Part of a small language model's weights: 8 layers, MLP 1216 SwiGLU.
Each number is 128 + 32 x the weight over its row's rms, rounded and kept within 0 to 255. Layers, rows and columns count from 0. Numbers have three digits each. The size before them is the row's rms in percent of the matrix's.

# down: layer 4 MLP down (transposed), 1216x512, rms 0.14, rows 827-893, columns 64-127
# gate: layer 4 MLP gate, 1216x512, rms 0.0942, rows 828-894, columns 64-127
# up: layer 4 MLP up, 1216x512, rms 0.0997, rows 828-893, columns 64-127
down827 099:156128126138162098147137113087153104144152120126102134131167132096048109140167143149129132119144098215164153121142134140115174138142073144127129155110100103100108160146210164153129102097081148
gate828 099:163066165078099118148133180171144149180155117132100106205141154103110089126127103139155132065160116142066125163161150118138146188119109062111055128059092083141134112150074152104120120164116098
up828 102:138102106170178199143086137111156158122141184095097110127170153138189086094098114098129115127104140143167146114150099140132153057204098185104172092101144167145094074156106096138106142113135147
down828 103:110130114163068185082126105093109109097070158128204125096152200075158148107122120145165165125124104165157151161033110067114105093151062157133152123166134121168110122093154159130117143166169160
gate829 102:142128119128135147130138093099134105137133159146116129102151155080127150164083060156141096156176136061113134113059144187140178174135160127132131160104114064103117111139145109109105154109128176
up829 104:096144114164101080149173125112150093105095159134135101139154062134169132098098134095147168168119162141110118151146142112114118190128165167159109118149131115122167134142155116070112154132147165
down829 104:123132144173095190155132189104092124169136122115124128120097096121105121069102151097096115162122164128078098173075173176148124118175146069057134174052127130172069165146111129166119172092111127
gate830 101:115183173124131055131147128162160130122122133138139114106194114098110059125174173080136079130140166127155127204083025132174162138176126125141137116149147123160104156083104179157088110164168149
up830 097:139158161151135126114116049152153127105100140141163167118178168172142117082128203160128148100113143159143081126132171131141103123153151089155242198171129111167114150168147145111096184104152114
down830 098:161084096115123151142127144105072095107149111135120177150138100142122158140165064203161143111157137104087105116141147152127074081071171111127140144131135103127154149196144109173113132102125115
gate831 099:127174163139101123117103152127096108117125095159085108104135141112076141097094189097143144116153121157073163104148104138124099163108080117130126172159209117063141139103108098192164166140138141
up831 105:175149141085162074166071108174103121138139176074049094156136128150146151102155069155099164141126128077106162195134058078179119150143157114130076136097077175142105106090127194135144116075121146
down831 101:104114135085127103107092143159116109111157153144132103082139171123134117117128062150135130146121124139100144153154115141159127074072124132184081103103090143106132185137093137145071123191145111
gate832 105:148129127098174123116088157139083132113174097095087110190162101123121126073087172102118159107149105112116141169176103060171199128161115094150149097116069122075138129148069108143132151081124096
up832 096:127045174118134161127082129157152143092151134150091177206113119125125114139079197121130189069092128167128147104115155168115127168109178124181066135153131131104125201109174102146093137111146163
down832 101:154164179130121138111151164174167099182088184113110156157108104124114130123124105136188097151135173151102182112109159112129085175079099119194125118208143141131150089079156183095187082151125102
gate833 105:095106146156161142151134098094173116074048135129121119154146166180146127142122174174111162129132176116155111150153166106153149144115113126111085169066038118159133086135101102141194141197126132
up833 105:190174130141121100109141134126095146159119119151154096075122151138087098123118080105113096104142088099137148118095150165070176147099146142098118147159152112129110056109173179170083160144172126
down833 101:164130116153044116115140094154102151191100153113162137163194113120152088137136160126151073057122119099091137108205127155088074161141114128183079134094128084097122097105166129145171130100218117
gate834 104:115129127151087077127118130117119106078151148133129148080165070092138135054174115145173116159089125172106074177178078127109106138078150179149163107115130087107169158174081116147121168121082135
up834 101:146174094149075109081162119058136160174127082134103168151106106096130111115101132150153112159164124151106106161137094120122131205105089119147126121129109069172140144097062122124138165099111147
down834 100:121155146151111046121159161136126126168102110103160195106136108085169115123144113053166125206124121161138141103157147117154124113081070168113188166118096113108110100142172194102133112129118111
gate835 099:105146179145136089105103109153131146101170100127193112122119084095109097132085101151139146087113103118120142104189027135128150149160168190138125083152165127069096124136099136140156094134138175
up835 102:145187111143123077155081092131120115190101150184098194120155123170124164199183160145086116077145166094096086079085178127139095115117159138086175125150168143135163174119097140135118135098177137
down835 105:140129072107098125142163140169101109120176174170080102139150117111086125125106134102169122197153111095172171084066120160122127176136111115133162152128059076191173147120104100137135139120141089
gate836 104:076170098084188072139144122134132045115083099113149115098119099122098091179129108111130126161158117142123141103135088101119131119154174121187104130197120156071176105158114072122141204121120104
up836 104:091130140168128125148117155108157146121119083062113142127118158138133148105086133164140105141142200135092146100141138119112087138161106129061139192167104169073112092162143138073214143097094093
down836 102:171171098106152127117152161069184204107056093155133097079125134143150089154118111143100106105155139116167096100118090116107126110054087157142144108149100143084090104105101116087121149175167159
gate837 098:137117180160116162127117131165129142191186147065102144121158143111117110150126125161109096121130114099118094116100123087085057125181124081196107134111121148130131193148115177116126088101126136
up837 097:082086089155152087152155128095165136115077076172179089091117139114119148123164107142148116131101114148146174167145110149108158135124119142125073158098152194168080103095111145157167097097149080
down837 098:115148115117129155152135116089195168125137106090175116127138175134138090107146081139128113166119031126099077105095146111112071090152175096114073146118166109156130140083121145171157078123118145
gate838 111:158172145148173098148106127132123059093160102093148146132117144118150113076106141152176069126161136058133156123174099090166181091132130140104095157050143179102141135139067104142140179111075123
up838 110:074138113147132048164063124178162058156145106109131132168138160162087157103104126104135120143169147109106096139163074128132153092112134137095092140055141161092126121071078102132141179144086091
down838 103:137170187147145117119161149105122168108117136131134151146177157073130176086052151116155115162143165126130130121108108087080069143066114114112148158128107119146152069094171116109098152152077140
gate839 099:084131102083138113105076067095130107177153120119104119145134110162133134113140183171094042130159135149120118117165082115169127106166122110163069158094185199108110144104180121148172060127149107
up839 096:072150144115114090128125101153067114144129091137117083140088138090132151125189137189067180171164137126205189119079114104076138129131115120135146155128083131118082111152117159134149154131185082
down839 098:099107152120117114127107142154173184149106135112218092137089108124126203135108153171137142127107152116172160130125127091112155163051128116170132100157149099100159133134192104198062148144147138
gate840 083:092133165050063122184121109065150103107116170136141139121135099155124079065161159154135106131048180110165138115129152086150131103138095123138104071141121086120028109112125094136135070122169132
up840 088:070135109182100148108079095147081116149076151069141075170130101099118076120155152147079120097137080080106149093112097156150098136152152126131128111149119177139159123177102116153135149121179131
down840 086:101158108090129101094175132129094148132113149129139102148108133138135130092153150097108156098092141157052125147135140120169139139190123066143085139152134126138151143090153104154081114129134108
gate841 098:081141105148133152113106137084090152154120092156125148132098131134117186131184090114156172155114131133178094158154083152086168181079151056187188146184150128125143159175093150109114176134085118
up841 100:121089076081164118095088158175109105201157089111114148141094083128126206140103112157121077163087181127165117115139106125140104093129113088145093200134094127129118145157165050119087179138061109
down841 102:137127141081137164078103093134151045134119217176112109118113107122142104130141110142091108111124118138084143160117119170122121122128100106106071136132172119064108132108171110102125160126140148
gate842 105:126149118162171104169118139139101137109046162151096101174154162144147101121086074130139166192168127187156073163116124126157185133163154088047124151106163096127114082134091139132088101147129131
up842 105:154095139152105091102158153163083142147126196109130137160138105082113112153092133098127178085140119130175100138144102040137103139170161079078119128116146153171151137193099154159124102131163109
down842 104:199144103111085131115122168177088126118142138078085086143214122116108114111141147092073105094109137127156116126125182149091110203126115117160144105118134154135111153121139127178053082075144090
gate843 096:107117091104101142128185160131149163134144127119103167107131128096073138099146136196093114178130120112182152112138179080139125091112143083080105164150194178149081109115110116129098098133147174
up843 100:143110103076125153124123182059106090134095116161117133133090117158083111073116119132239109141117121119137125120208095130161096128175152144155155112135126089132130122115141155173061125131147129
down843 098:164079130144115145150131210110100162080152147130143148077152129160112145131093138109137190087159099116198108111194144134108153107202133111135144072090149120103155087111188127145131143139087143
gate844 110:127120160089086118144155147165177109157138087156127085162134076079125156099175134122113112095151164148142137096104123090120134124155089133183127137140089136173129082186134136162163117113178149
up844 104:066163060075175090138155108111124145106116145118114176121079150172155091155163156133135152174102132146120138123139158110129103169090176116117141125140146103139141134101090114090128183148129089
down844 104:064143130122110124108099038113148096139128113107173064112146172149128096132025109125154165140103151077104173134150182157162077103158120103168103131108121145190125103101133136167127143108199101
gate845 104:189131124161089131153156113128110130117103162157179118081124158130126149070133077141123154120096082190138105142081120127174129118164175113147140136087126089075061109085116149143113130153100068
up845 102:087150073128170078097093145163167107153167125098134130117117160155151122145147151095087173099162092093148116088089142173135157125113128155100113112167116135124129162098125075132143154138149183
down845 101:075197123134150135145126158173165100189142099109141167127108152126113119209137160177101142147158136162110149120169099175110148153137146137119100137116149136134170144142115152122081138081136183
gate846 096:144119173126141166094153130141097173155130147160179104128105086166160178123093179121131074123132164104162181138023163125195126141147050152083150156139119106101121135110044187117174164122125139
up846 102:139146092124183114096104095122202105098130045095127112169139119143073118137139130066147126106100075149117127103110139119141136163124194118137136137120167111125143137082121117115098157155187039
down846 101:089161139096129140118114102074106096124167134071136125205119124143141115112147090152161131095121137079082142097148104031108119172166155108115080182140073133094117188166146114156136191181082080
gate847 105:109169101117164123173097114117148121121164147146124124133122122115092129122152080122094162139142100105117118128080107090132197091175148126177085173104067130149130147114088158173111142150123104
up847 101:146092186153086120091110166176098166132098141130171155151181140102180128136114171157133102136150088132169162084173131079143093185102110180115133131154145124087170137148123118100086116082162125
down847 104:100078138094112133135113119187126146131088146116129164164112145145144153125126137176170115096102059136108108128102074064154058132101163101087091179161145137162201132168112129137108126169151145
gate848 099:092086078145115110136132150057126086136115161108132111099098115132098166166110171012135134156138146149164133113106158155116085124140098118127123147145139162125165095079151113158173143091169121
up848 095:083135142105117125167136139049148177107077164113081181110080121108129135174133146122140166142106087116193112131112151163128131164182098112090117157116136137120125057155163148075142198153080072
down848 095:180159127138183156097127135143155121134131142098126102154173137140163191106100126179069108116138120057113122149165123092150169113105107169159120130085139182145110167165135110168098096121122167
gate849 102:128052181136144170136087111155170131108168068067153157140160105170134099133053095133154112118108125072147107105195125108076140160079124169140133148109143190099142080145127156157160094129147122
up849 099:186167085169114137069120111196120137139119098166136109123088215132145112115120171076102098140154109119145128154057129108134102158205128083146131164130112180140142169123147143175073100093064112
down849 103:182121122144144183108090051136083089156164091129185128117085164175144094092092138193130135158132118121104112131133126135171081138148111144163177149128168136154157077177118180164094084146088125
gate850 097:106174171126141174170184116076117132135097147133148079154142122187081066125156118136161092086071148107097103203090119102216143095115146141132088155110176113139149165166079086168093191057099103
up850 094:156132128136145076090123136128148122153092127124141139125150130135162182153186162104157130140095141104154098102136133094120134180120110142096145157126109139126101164148148114144158165113037133
down850 099:160099065099113136119105140122150069105102148150094136138088184146165105111182166135092144121151166127148121101111122116052127167108175114088120086123112088165133136115135122065165119142054113
gate851 101:147141089109130064083077141154187165143170113162176146115079150114102108127143148132135100096095071147113141119119094077090127103127084135161130069143120091125117105190123138109204093092152075
up851 103:108141141110091129079178037153069095131114098110116120151138111075116147070173130158098121137143149119181130150086090099131098140129184106106158146187171101109157090117134114129037152152098187
down851 101:102100113122079147102130090132128128148117122055159165160067130094101091145125165089157176169134151097169089078105160124127088151127159085088217141071132139141143106142169155123103123116157174
gate852 100:097127104106096171108111098097111130139121152085178095151181144039121173125159092127059116075117195213125126127146106170153092126100124163155110081160088118104122113147154126131084092113087120
up852 096:120123168160177135124169023139140102112154173143098139112119134093174168071131145127088159122160151156144132084127135086098109196163124125085122114175160141094093120098146110125145132167108131
down852 100:175085156180107148146162111111135217140132109101103194116156111177114053083140179107159176097080107067126153136120166133136096175108128162175127106093156165136100155102085180097073132136088205
gate853 107:111138115168138141131104107103135136166180151058119150118142112114134151107108107134093100138083094116168075115135085133129135158046137053116105132106118122096098108086067082164197094061142122
up853 107:129158101115114164152068077104124104120124114145136121132136216144120156148143183150165164111147100172134099142144137193130137113160084152112122167144146135109170159177173168111150167110087130
down853 098:068080130158102152128189110107156174158152141132104143130159139151167131139137157140168109136170116154101116133106091091170144134150149127173103073103129143130152126158131155128147100169238132
gate854 102:084102144141087180122114083131158142119109151104153049084165107146160134120090164134158067105121119086163152122155102118110142116155146141122124152069146113114126141163073170118188183107133147
up854 100:083087087106105148117144159138108139140139094143142100170200121112119112138167120048139112127125104148138183161098114117079146124109089085109113180068170077116164065117152077205139161107146159
down854 101:120134142103120132131113093172060082134124173116106053153158172150115132129162120146157060142138134147135113114129057089141159164155086179104168129105128128121174124134061151140111170152120149
gate855 096:140132135169112155090113084113115155054150135152114114129129116128157136111156084137171171089148083150147138090134126107158159153124105148130143143082172119134086099141140168126109124124141094
up855 102:098104120161066101165118128148128156071121146112124127143079143127109102163107181102147067129151179139120120057114133100161105116131133117143125084112197165140129133128174111129107140106123177
down855 099:106158171136122080108135096126109105182158106142153105164094090157095097161141090067084086153138118126034147135159077184103172140152072151140114094177113108095064139091089134213124169129155133
gate856 096:166141097083115105153118123115139104116128167128117089195127143169102139112110169115155164120131093110160083159097171163126136146163149122125159162115115153213163126191102091165113142138143079
up856 096:160140156132162106137119120115105095121109093100171155132071118109092122114150113154111185187121134144124106093108176106142123166106131153163088125161106122141083117179137152078103089132146101
down856 098:125161187083101137118104126147104120131086067151138140184070089132103171167092093077072117078130122112128131107170148145116171135083104079104068108106139148141117165131068183120178129120176129
gate857 087:128123165084078092171162151163162139118115133095144165145151112099082120140076082157184186118119066107091163172060079133098127103097121118140142090139096102122097116191130146091130172165118101
up857 088:112121148100150117098070117173097172117156186101147138154115124063110117104142074093191131129087120099120141125090099147109155102095129107142079113196138113059108070199121142149113107150173134
down857 097:221124103135108141123149135050144124115130111100139136137125150132166067135109168191098093142135142186147110117153140109184149133147149157169158135119173155133099178119086162134114117029141122
gate858 102:105119110138119108171137111143125091075130112189235138066114132166154034155139155101115174148137098132154115160120063142144121064087125149102156184086128191151043148118147125046147136136098105
up858 100:132158187159114134087121123091111082153159174080042110193113125087120182181133148169126116131103179158141089067084114134146144146151081142114071050163124106164077156131112116156145104073158099
down858 102:156085160106166118112187088139091102144109121119127098124106070073161083113154100152084127119180178105149180150105118144133141151186172177131185124162123095148140103112126109126135163160106167
gate859 097:154117114074113154076138117103150101077174162172175102117106144129176148148127094141150024100159154194139158124126119121138105113093168121120162161147156103175172082132104075144156136140153112
up859 096:158133072077106116105105130143141046158156136100064110068101096099131081128156103145109113158142139126165132072185097114127139107140145131137149126102152143124164119119146114139118110109145109
down859 095:123123129121171081088148164176096141081139142133150165136138157172098173210117154121138158130096133189163090163148131149121121123179123145128116201109118089121100172128120152053130162051175139
gate860 099:129109129173174138107102120132111105138114175172076065175108098197205066091155092117114117136173107132194117118104138100197120136073144102123106101130154121132141110159148114087141073151121156
up860 096:085189139137167154129125165091174131178131089129147137110138083117099140071168097109120151072130140165098124126125091197125099186128108169180115160078131147192130137128112110164166069094083149
down860 095:165089174122162137085132135107114126106132118173156152138100155102128151122101154131128154124163127111106115134158176170049086125154115154172139152086155129188162126071151153098100153120210145
gate861 101:146164085104115128124134083166127098119126050168116072157110109122155172131090116117130096101175077097180162120133121127154179070130166155212108116125115135061101132140089167129165096126133188
up861 101:090065131094129137159107180114163120089147103137085150152131132134150139102133043180108148131154124136130155186133108100192086085167132092153163157124108133155057045104129127126139196115126121
down861 105:128080122065076106153163131148100132123213094121158135124109165099119125113150163164153141171107118079079135169156084193159142112101151138119118101132130101096129186182114124155111080138132033
gate862 099:105081126124082117133116117108074158120190113104138148087094122108107109113128177088096054114080099083163174166174122198068143191153165132092051107151091114079121139156066148100166126103161134
up862 099:124110098147103121093142137116171111062136102109079115086134137149117161178063133101107110102111074155091132101156099128097144098155112094117131110116115110141130122153183096114105143175138176
down862 098:129140123114164122156141116123078115089130098128139139110144175133095074079074177126173160160147075112178120139143162119160076165125141069112177169137136127154117082143036120123100130101097086
gate863 096:116168157153135154059110089179132118144154137150101091100124051099098120129091145137105133143177122189123132160126127124137074152166129074143176116162091160097090142172112167143167136121099057
up863 095:137147094139131135126110078075138184153099116177101124119127082095069146128107121092175101083123086123092125149106084103039159116173126081147167148087096148180150158132068132119138126107164083
down863 102:193089064131091138103165091139121193168100100169096120119094147129130079145094142122167129218082084184119115110151146133182109119083145202150120109119085114107125103112159068215153143121141145
gate864 101:172039153140150130197133119152101103128160075128159125183200076093101154100166102147161131111104152120151158092167103160133142142155119201104166107144178149133096114161147131143127097131114166
up864 101:106141142090155129120095159122127146137179163150109143109174077192116120134159146176088067076156113100142134145122161147141148123159069152158148122140146107109149196148154173156071058142121107
down864 105:121148176095095176125168097080160100168144113146128088099173125133064126150142039161067149137161114042142075147134131139123114142190090199127114142199069093154133125167103086156120076084121144
gate865 099:151112180171110061138152156085132119156131149136123169141150116192097165102106117126208162149103094126106147102185138134209131140118102143145144150112122086106169136112147180101121134136069110
up865 097:165112143128128119135098153153120217094119176122109074114137151147075110175181127164116161100133068078175051078081143103158109109152134104110137116133122137154106124120144063090124097127134121
down865 098:149157140130090120059134090089096135105129139099122158188116195087131189144097182138072146107074139114128088133182145118113146097116132167116096105168205155110131080165142151077190079139089155
gate866 098:172132118110126163088089153092150081111092151110106150107123109086137095165081123165162187112156125106184118175039168149156108094138216108083133155077137134139152167149058157048166141160087131
up866 097:128109050162199157137178128133137148142136147095110102096140086020129106113139083128096157139145182167145181098117124157041177142093125150094143172110135147111134104199143193169038111166151136
down866 094:138184143091119162052178146134100122117059140125126142075105166098167072192111112119149121156089146121108151128128161130090081145107120143126069122108083104144141115157112128071112101133074087
gate867 099:089132136128108105160088088117188088109098173173116158158147140142188153154100121129148153121165108081142150139073193170156107185126127131135164145149118078119080065163063124156132173196041089
up867 098:122142118153111100120136090085150145075126102112161122120162150173141102137113127191086133153106101142223133214102075156141134182201162146123134162143185088128136099115145099111083200137096136
down867 099:099139151091135183138082142134097105089155101129137073097237100154185100112096182106188082101143177165140144143098154126097089117157195148155102154129094156104119132164076142102154192158130126
gate868 100:141131106138106131125140080152143155124067104183130077113105114151181112107122122116133091147156081168159147159189113160157099183121130129096127053125144116105092125152092113143166111153089117
up868 099:134165131158083139127140119181099116088101127103112176119128150059176086085149145084126124128074063159103165095145102155133149134096172127161189140079111167130160109134103131114113101164116090
down868 098:081103091113141146122090143119111091081191176087128138077145097098067118110213110127124168127131077107155163090095057129224140128127161219128167136150143148079100208132106128080152075127131170
gate869 099:081195110157087096162103138118119121117163186162143128169166149130154085109148164100141106182125139141159156152113063149151086072084079113121136146050141099089129067205133141147173083089158174
up869 094:163130179107126152144107075133082115157113165111123121128130141077121114213164156106120116087172123121150169123116088178122121142133171152072108154125096156152085133091129145115085066154115148
down869 097:081119178095091129192131089113100103095158150176095139122108151170135117105134113098143090140157147131102141103094154124130139174094157103077126100136106192069150102139148148096135080146144190
gate870 101:094137122097155079115116146147124154082109147172178132169113109094116072151073052088140105100159152154078131156081143137060135115147079076117152041155167047134105139098083205124155108112156163
up870 100:146130145091105161129122118090127124087161118158136094129110180203123139200109077144116132096174106137140149129135114159080164132124140164107113125156154119085113110146153131102154163172088131
down870 099:114177106139104127100103201115198131135074163138149148108146070204070183133178115154120170129166107097136136189156122140162115132105105139110144161112172083134085150146112134099181153090119133
gate871 108:083130123107095141103117143106149113151119150076198168130147117133125045142132160116107172113153126136104085115066152144157159123107124164151140158127129162096100091146097138103135126170125166
up871 102:136160174138167148153103156129121101133120119110147096125142126114092143130126134119132092106180104091144123131151214173090111129095101175124146173123144125129142121092143137135108159031066088
down871 104:113101132142075123133206117106130152102099159152048128112091089127140170089084113101161148112085121126107142111144106063110131104174106175135143126115140150146132110102110097165174098129112135
gate872 105:127150144156119079125130159105065148080087101108170145131196159065121171095126102122093114111118115082170160156120152122152135085039111126191035127110158123166158039099115162190125149096123105
up872 097:116110241152144137135111063109141145184102078123123158137172201087140157117144138154144147147125147169098183111104083134114167127115122140119101095101085112115148180125114136127161125172212138
down872 100:099141074155169141153125095126125162121148064112157144170093129157094164158091153120152123101203119079082128136133100133204150161110105155170133158120135139121165075107088128127150209140124120
gate873 089:131171160127186123071149120146176088158155139106181079159141219160164137091144120162102073063150152164165166110088082126141136171136133175181128150061093127093027138085090093108138099094106082
up873 087:094114117092088156150106152100118088126069169137129081185044105141120178081127146058122119194072125122119155183147105136136120114189096141044165153123144153132177143142084185135134116180160145
down873 095:090108122176147121124081096133179108173140098144154136162115170150144118163100153123117107040126155135119133116082090105159128138117132146181120155077079097061128104099187145115086140115109087
gate874 103:109123149166104147154108090112069173125080102106217135149121161123103083137109133146130161046149093156142098176106175126132103145147090125184151092179149137092141121057151134132170169138085057
up874 099:150139178109140132124091127130156121131140095153083168136144176097112102092156116141118183108064133167107093097154093171184134155151146134106185126163116170058116236108132169153099117148116128
down874 102:173102093122102165155122183154206091084150084195131150109113126146140176108090123102165115128081110081127136073071127117147159116122152111090119138169054132063148116142094092163106099100109126
gate875 097:177187215108122046101062127132157164146126127099109115149131097122140127143118149106169115161125091105086151128121116138153102112121088186159095135131139114137149145110097146084138091199131113
up875 099:080193158138130158160157134095134159226094092116139163174073178132124110133065135139118127065107132134168127163125117161175145148141164123105138104178098158073134150106187116096109090134072164
down875 100:133105094112137160106144105051188143131095124157116107142113100151064128123172129123141120094109185180137176130110135163117137139144116111120135103140083140140090169146130134174126109062130096
gate876 099:064123177154145133084171072141091164147098185109166098177186140116146153116117135123055112129088120129143163098147094124115082163108109116084124145167137150120072149198130196187131097165132146
up876 101:152119148118127126143186085116148123154079107070111128118087139118179108157084132136113077126114143139090146142116144140127154084167145116100168100052137094110152079143212171085099140156167143
down876 098:047081091143137134161092133173124149153134120084119155160190163160127147129117109128150127157108110104150131175187109148098161134094124142059127151175157143161078105137085147135115156178167151
gate877 098:139152093093114146176154099146160190142094179066098156110164207101117130099079125154182099121148116157147096118125190161188087072116097105121146095092106115069099142089120133163217201129152180
up877 098:156077146148092105169162129130096130108109118073145151152138126126201170182149143133097115092161168106095156227065133131101151195112100147096151155166131115164121133139177102146091080175102143
down877 103:143154118120125120182103091065082159104101185130160131089120154182167177105114118099161128178181135154122122134129195143093097121137138145104075112117080144097107088065153139160156098119151108
gate878 098:171152138094143120111099146133103058161161121052116171087127085080193155133137166099146082128083125185129122130157111131083125127115154100119092093118114170126151158106210160060111064111150112
up878 101:143145115087117107104048153153068148097066165161089206082112108072105105156169101157120111090182129156153083117081183112137120118100185165101138165083195192078109171113176090110193122088128080
down878 100:178116112110164121156075141158193129139181053113078137096145099121168092118124082134153161149194088149172204123148095121114136127116099141079085142080089172080142137172078133082107126168122111
gate879 097:083086143082149142136124219068114142143136113165120138151173112134093149171100141155118065113106083125150136135143175122170091140140126115101108110103176115125109098140035098158122127075105103
up879 095:116130115148156074126095147075119104168088099108139135097139113116161160161089187161126199116133131130153142141083128146132111123138145076163110112173128158145111123084096172075106089154140155
down879 099:115107143076144084112144128130121162164141164130088050125134127151061138148127114089085102172140111111147112102170176161129106150104115094076128099139075141140044111138139148124066185146156094
gate880 097:163129181164056153158166142088144101066136165145111098176201214124196174137137106136131099138118126097194089117108113102132089152098108087082070133171122125130098035116135173142117160196093147
up880 096:088184063134157074071082074147094170123172117160202181078084078172064120085102147150053109139131151174115120157146171127125172086158121125231159165107067128132156134123147100053131078134101136
down880 096:091047150133096106116152087076125126122128123169171123193103123167112150081118130149199161135087195122134131142108115127183184184149196109085139122110097154138111105159080119197135121128174158
gate881 101:131156166113167149138118180163143118086112123152149121149108115130106144087127116074157136123092139104171110074140140167169159119096075129164118112122171120109120093119208123149170171125111169
up881 102:165188139086115141110120161041173141133102087153128161118190122133086085121184098167172136123153062168166133131139173119117106151131076168115126199103113160124129117075132123123145092091121133
down881 101:173117198126110096048146133068156142173076102194170083096150088087134102097055094126156157131162120147128106175141128153116163124067160141075128128107144140138101117161076090139117118105185102
gate882 102:104135141132115165161113057125131122069176125130121154194138191104077123123124114133135099129129139100173112126083088127075095142112171178133123124136196093094147122158092123120132154139089144
up882 115:065147162128093142165107083122151175129107131154150108155073153124122109095143144086161106093112149105163143114056115113046065131106129105076113152133200141126139123141084143087105091150108141
down882 101:193120098088141100136118141123100204149127085129154081107168113112113102080156127142120122108137124102144110072115159122106141138164106144071103158140118117152060117175110164148104126155069124
gate883 101:201136144170086158134144144107147093125073134135115155153132155082122147082082101139049095123150098203153085140138138043112149116109104104107128102126125128153104121125127124170122100131168129
up883 100:128105183165092097128106114161098070154136137128156172139108098161106130125135142090074151113155165130107060145156127110128117119102109168132130144173152074134159116107116138090154121121150131
down883 099:166117160149176149108168182068113123044117110125109079085093110145143101100132080157148135050147115100134169135103114093127141152137134183163106119116111117141145106106187199097124191123086149
gate884 102:137091150198116131172070131135037113166108066222133172143104158149077109155079133130160121166156148115081126128145176122171101133124158123085136082122104154149122166138147123151116126154121167
up884 101:118105092115090177181111105077100076166136146118204127069175096166168114155140114118109142115159099081138178142108147093106168139077065125099100160114134105106146087146142117076048091129112108
down884 102:148083047165075165074161140112197092127129146204158124113150063174200122113106120109140149166131146105136184097100112078087112142104090151102118152148124131127140111092129098089139111121143065
gate885 103:221114193102176146131115092182117106117115117124065150134119068139146133184090139108061176143152064182150181162081140180109129110116146135188146153098157146107108119133117169165163170127069151
up885 101:107132110092147148119109160137135093169142087086102077136126139187070145136103134103188167117094130174107164195108133183130113083105156199136188084127177127139155108157151128142177183140161089
down885 104:159140194127095129137106102105123108128122122130153170140143118116193156168091150153139103193131136087164116125122155123118137144096143098126145124116125193092158098103104143086148150110105125
gate886 100:122129162134118151181060071133079145186185149118193153124101115160125111140120104072163186107148121209165137054141104127114117119164116135125163160108120199175113106081042124104154097174122139
up886 099:187078183083130098105152127135190134177120159114098062106214084137118117155160129157064130110130163112098145127141152160167114181089111084093123122101118156141127089151083145144166158161164130
down886 096:177057142142148159139113129143102141061156113117021091134149058132127083145168114111117114104122115186154106080126135120174144086122049162138129098133073163107168133107191119134183076103096128
gate887 105:109177149157083133112135087112180153161162093148127187088097087113103114136113181118137103148137089162154113122152152125074152068095144056128118153197095081134130178062066166192135108138084079
up887 101:144105126167163113140087180193086108142129076074101109132110135128155133119084171089162149160116162135093085173090124131102167133082150166188125123071115130158129093124160138127174155166165100
down887 102:139073112145063103218131161139121056143083152122159091120142093156044084121111105124188174128113145116130106138091102148152077164180099147056204159092118163176164108131124107128114139169048148
gate888 102:143169122129135155169075142111129152119093106113102130163175145090081167150162154121111100061140110154152140155164142110129094069112107033088147123083094104126059157109108126151142132115098115
up888 106:120146106114166073081144126174088105150080148163116111117094134114128099120067100119134115197160114162124158165157122182103162148186122139132076139123101127146144123135057131164153172094092116
down888 102:153105131084132134117137104096148100130091116143167091182140176145103173131132108144128154078117115134134119104220105122158064203104103109126121147119156140082136089156139182087141131082110119
gate889 090:159116145147138129115161109135172140144154144132144149122170157094133149137173134136203164185108126046174143138136092130145154153137122120140122107149204101117149179118122122126109116076177139
up889 093:159115154155140150119135153108134128115107095180106147093137093141118128126085118127129103130140090111142145092175103151110118105090177093162191063145145077151136089075122126088127093113140110
down889 093:144175133140131182139151097113123103093129104104111145154109206120126150159089098159118132107094111109145164094131112108134106113110117062229119093089128128124120094155117093116124148140113127
gate890 103:194104127096124117127114214159158064138113074147118209161101155082122079135036113123134155158125124116148146149125116077139108110140146106159157164119103111168088107089135041151155193152085101
up890 103:160132139136116171071167121131118124152101105108125205112158134095117051107095078123140145099144127122130171122180146169146095110157151163173072089108118098115133074123126131162114083116121107
down890 101:122100081140128112160094165101123151104121149092139174074133142098078147136169136200153127084177167117135124143111130122182122191063140193109129095147152105114100151079097068112132116175153071
gate891 099:060177210120129057096118130156157186171102135130107063139104160138198097127082135166096119148164097109139137099105149133120103109192089088107093116107167103155108228145068187107208093122110111
up891 101:098163097153119149088150116090087156113160159118218130125077099135140069115138078148108154122108144169142146131099146159147126115118136225157147126182139081155163066182125136123096189111177094
down891 098:099182079076122117112151078058114196158127152117145174127131163112121125150079166143176131062049172134169138111091135117103133124107145120172132110123160123205075083123117082191119116083090080
gate892 098:089110123086143152106063121099135125178173155145167159168164116116142162069065141131147114197101111173115061085135128132086150100135123087104127153159120189134185122148146089137126126171138147
up892 094:115197137114155141154178193157095139070109125123110171194126112119151092108121129151156100137090159225148144132137105116119177072078136125099153118119144165128103177128159143086125118176200081
down892 095:102126153084123119158133141075092128110163134136111150109164087124153097107113158060129111065127122141125108126096116125115104124143112148130149110107083085119054113153167151073193073096061082
gate893 103:117099096105118117122157115124144156118145138190102123119127151125109112131141106123130140119097185167199116141143116146129113146066101099121163090130124164147148128144131178167169086207111154
up893 102:113150113132124109111125088118128165121088120051140151121194169118117127128127151097150146115087133161133154114130175122158110147076091126108075180103136096100084125160180085130075097078115100
down893 100:118129115149100124142142135116153122116129124172111161089166108112125088151152105067161150082127099132128129160175126094136152173153129155103078106095155080151141127145125116114104140111142154
gate894 096:153151144125154105137102114099102132166102137159117134129162129073140140116141090172086136140131100200114089143156115121103137093174144147109183117168134086130137120097113109174094121181148092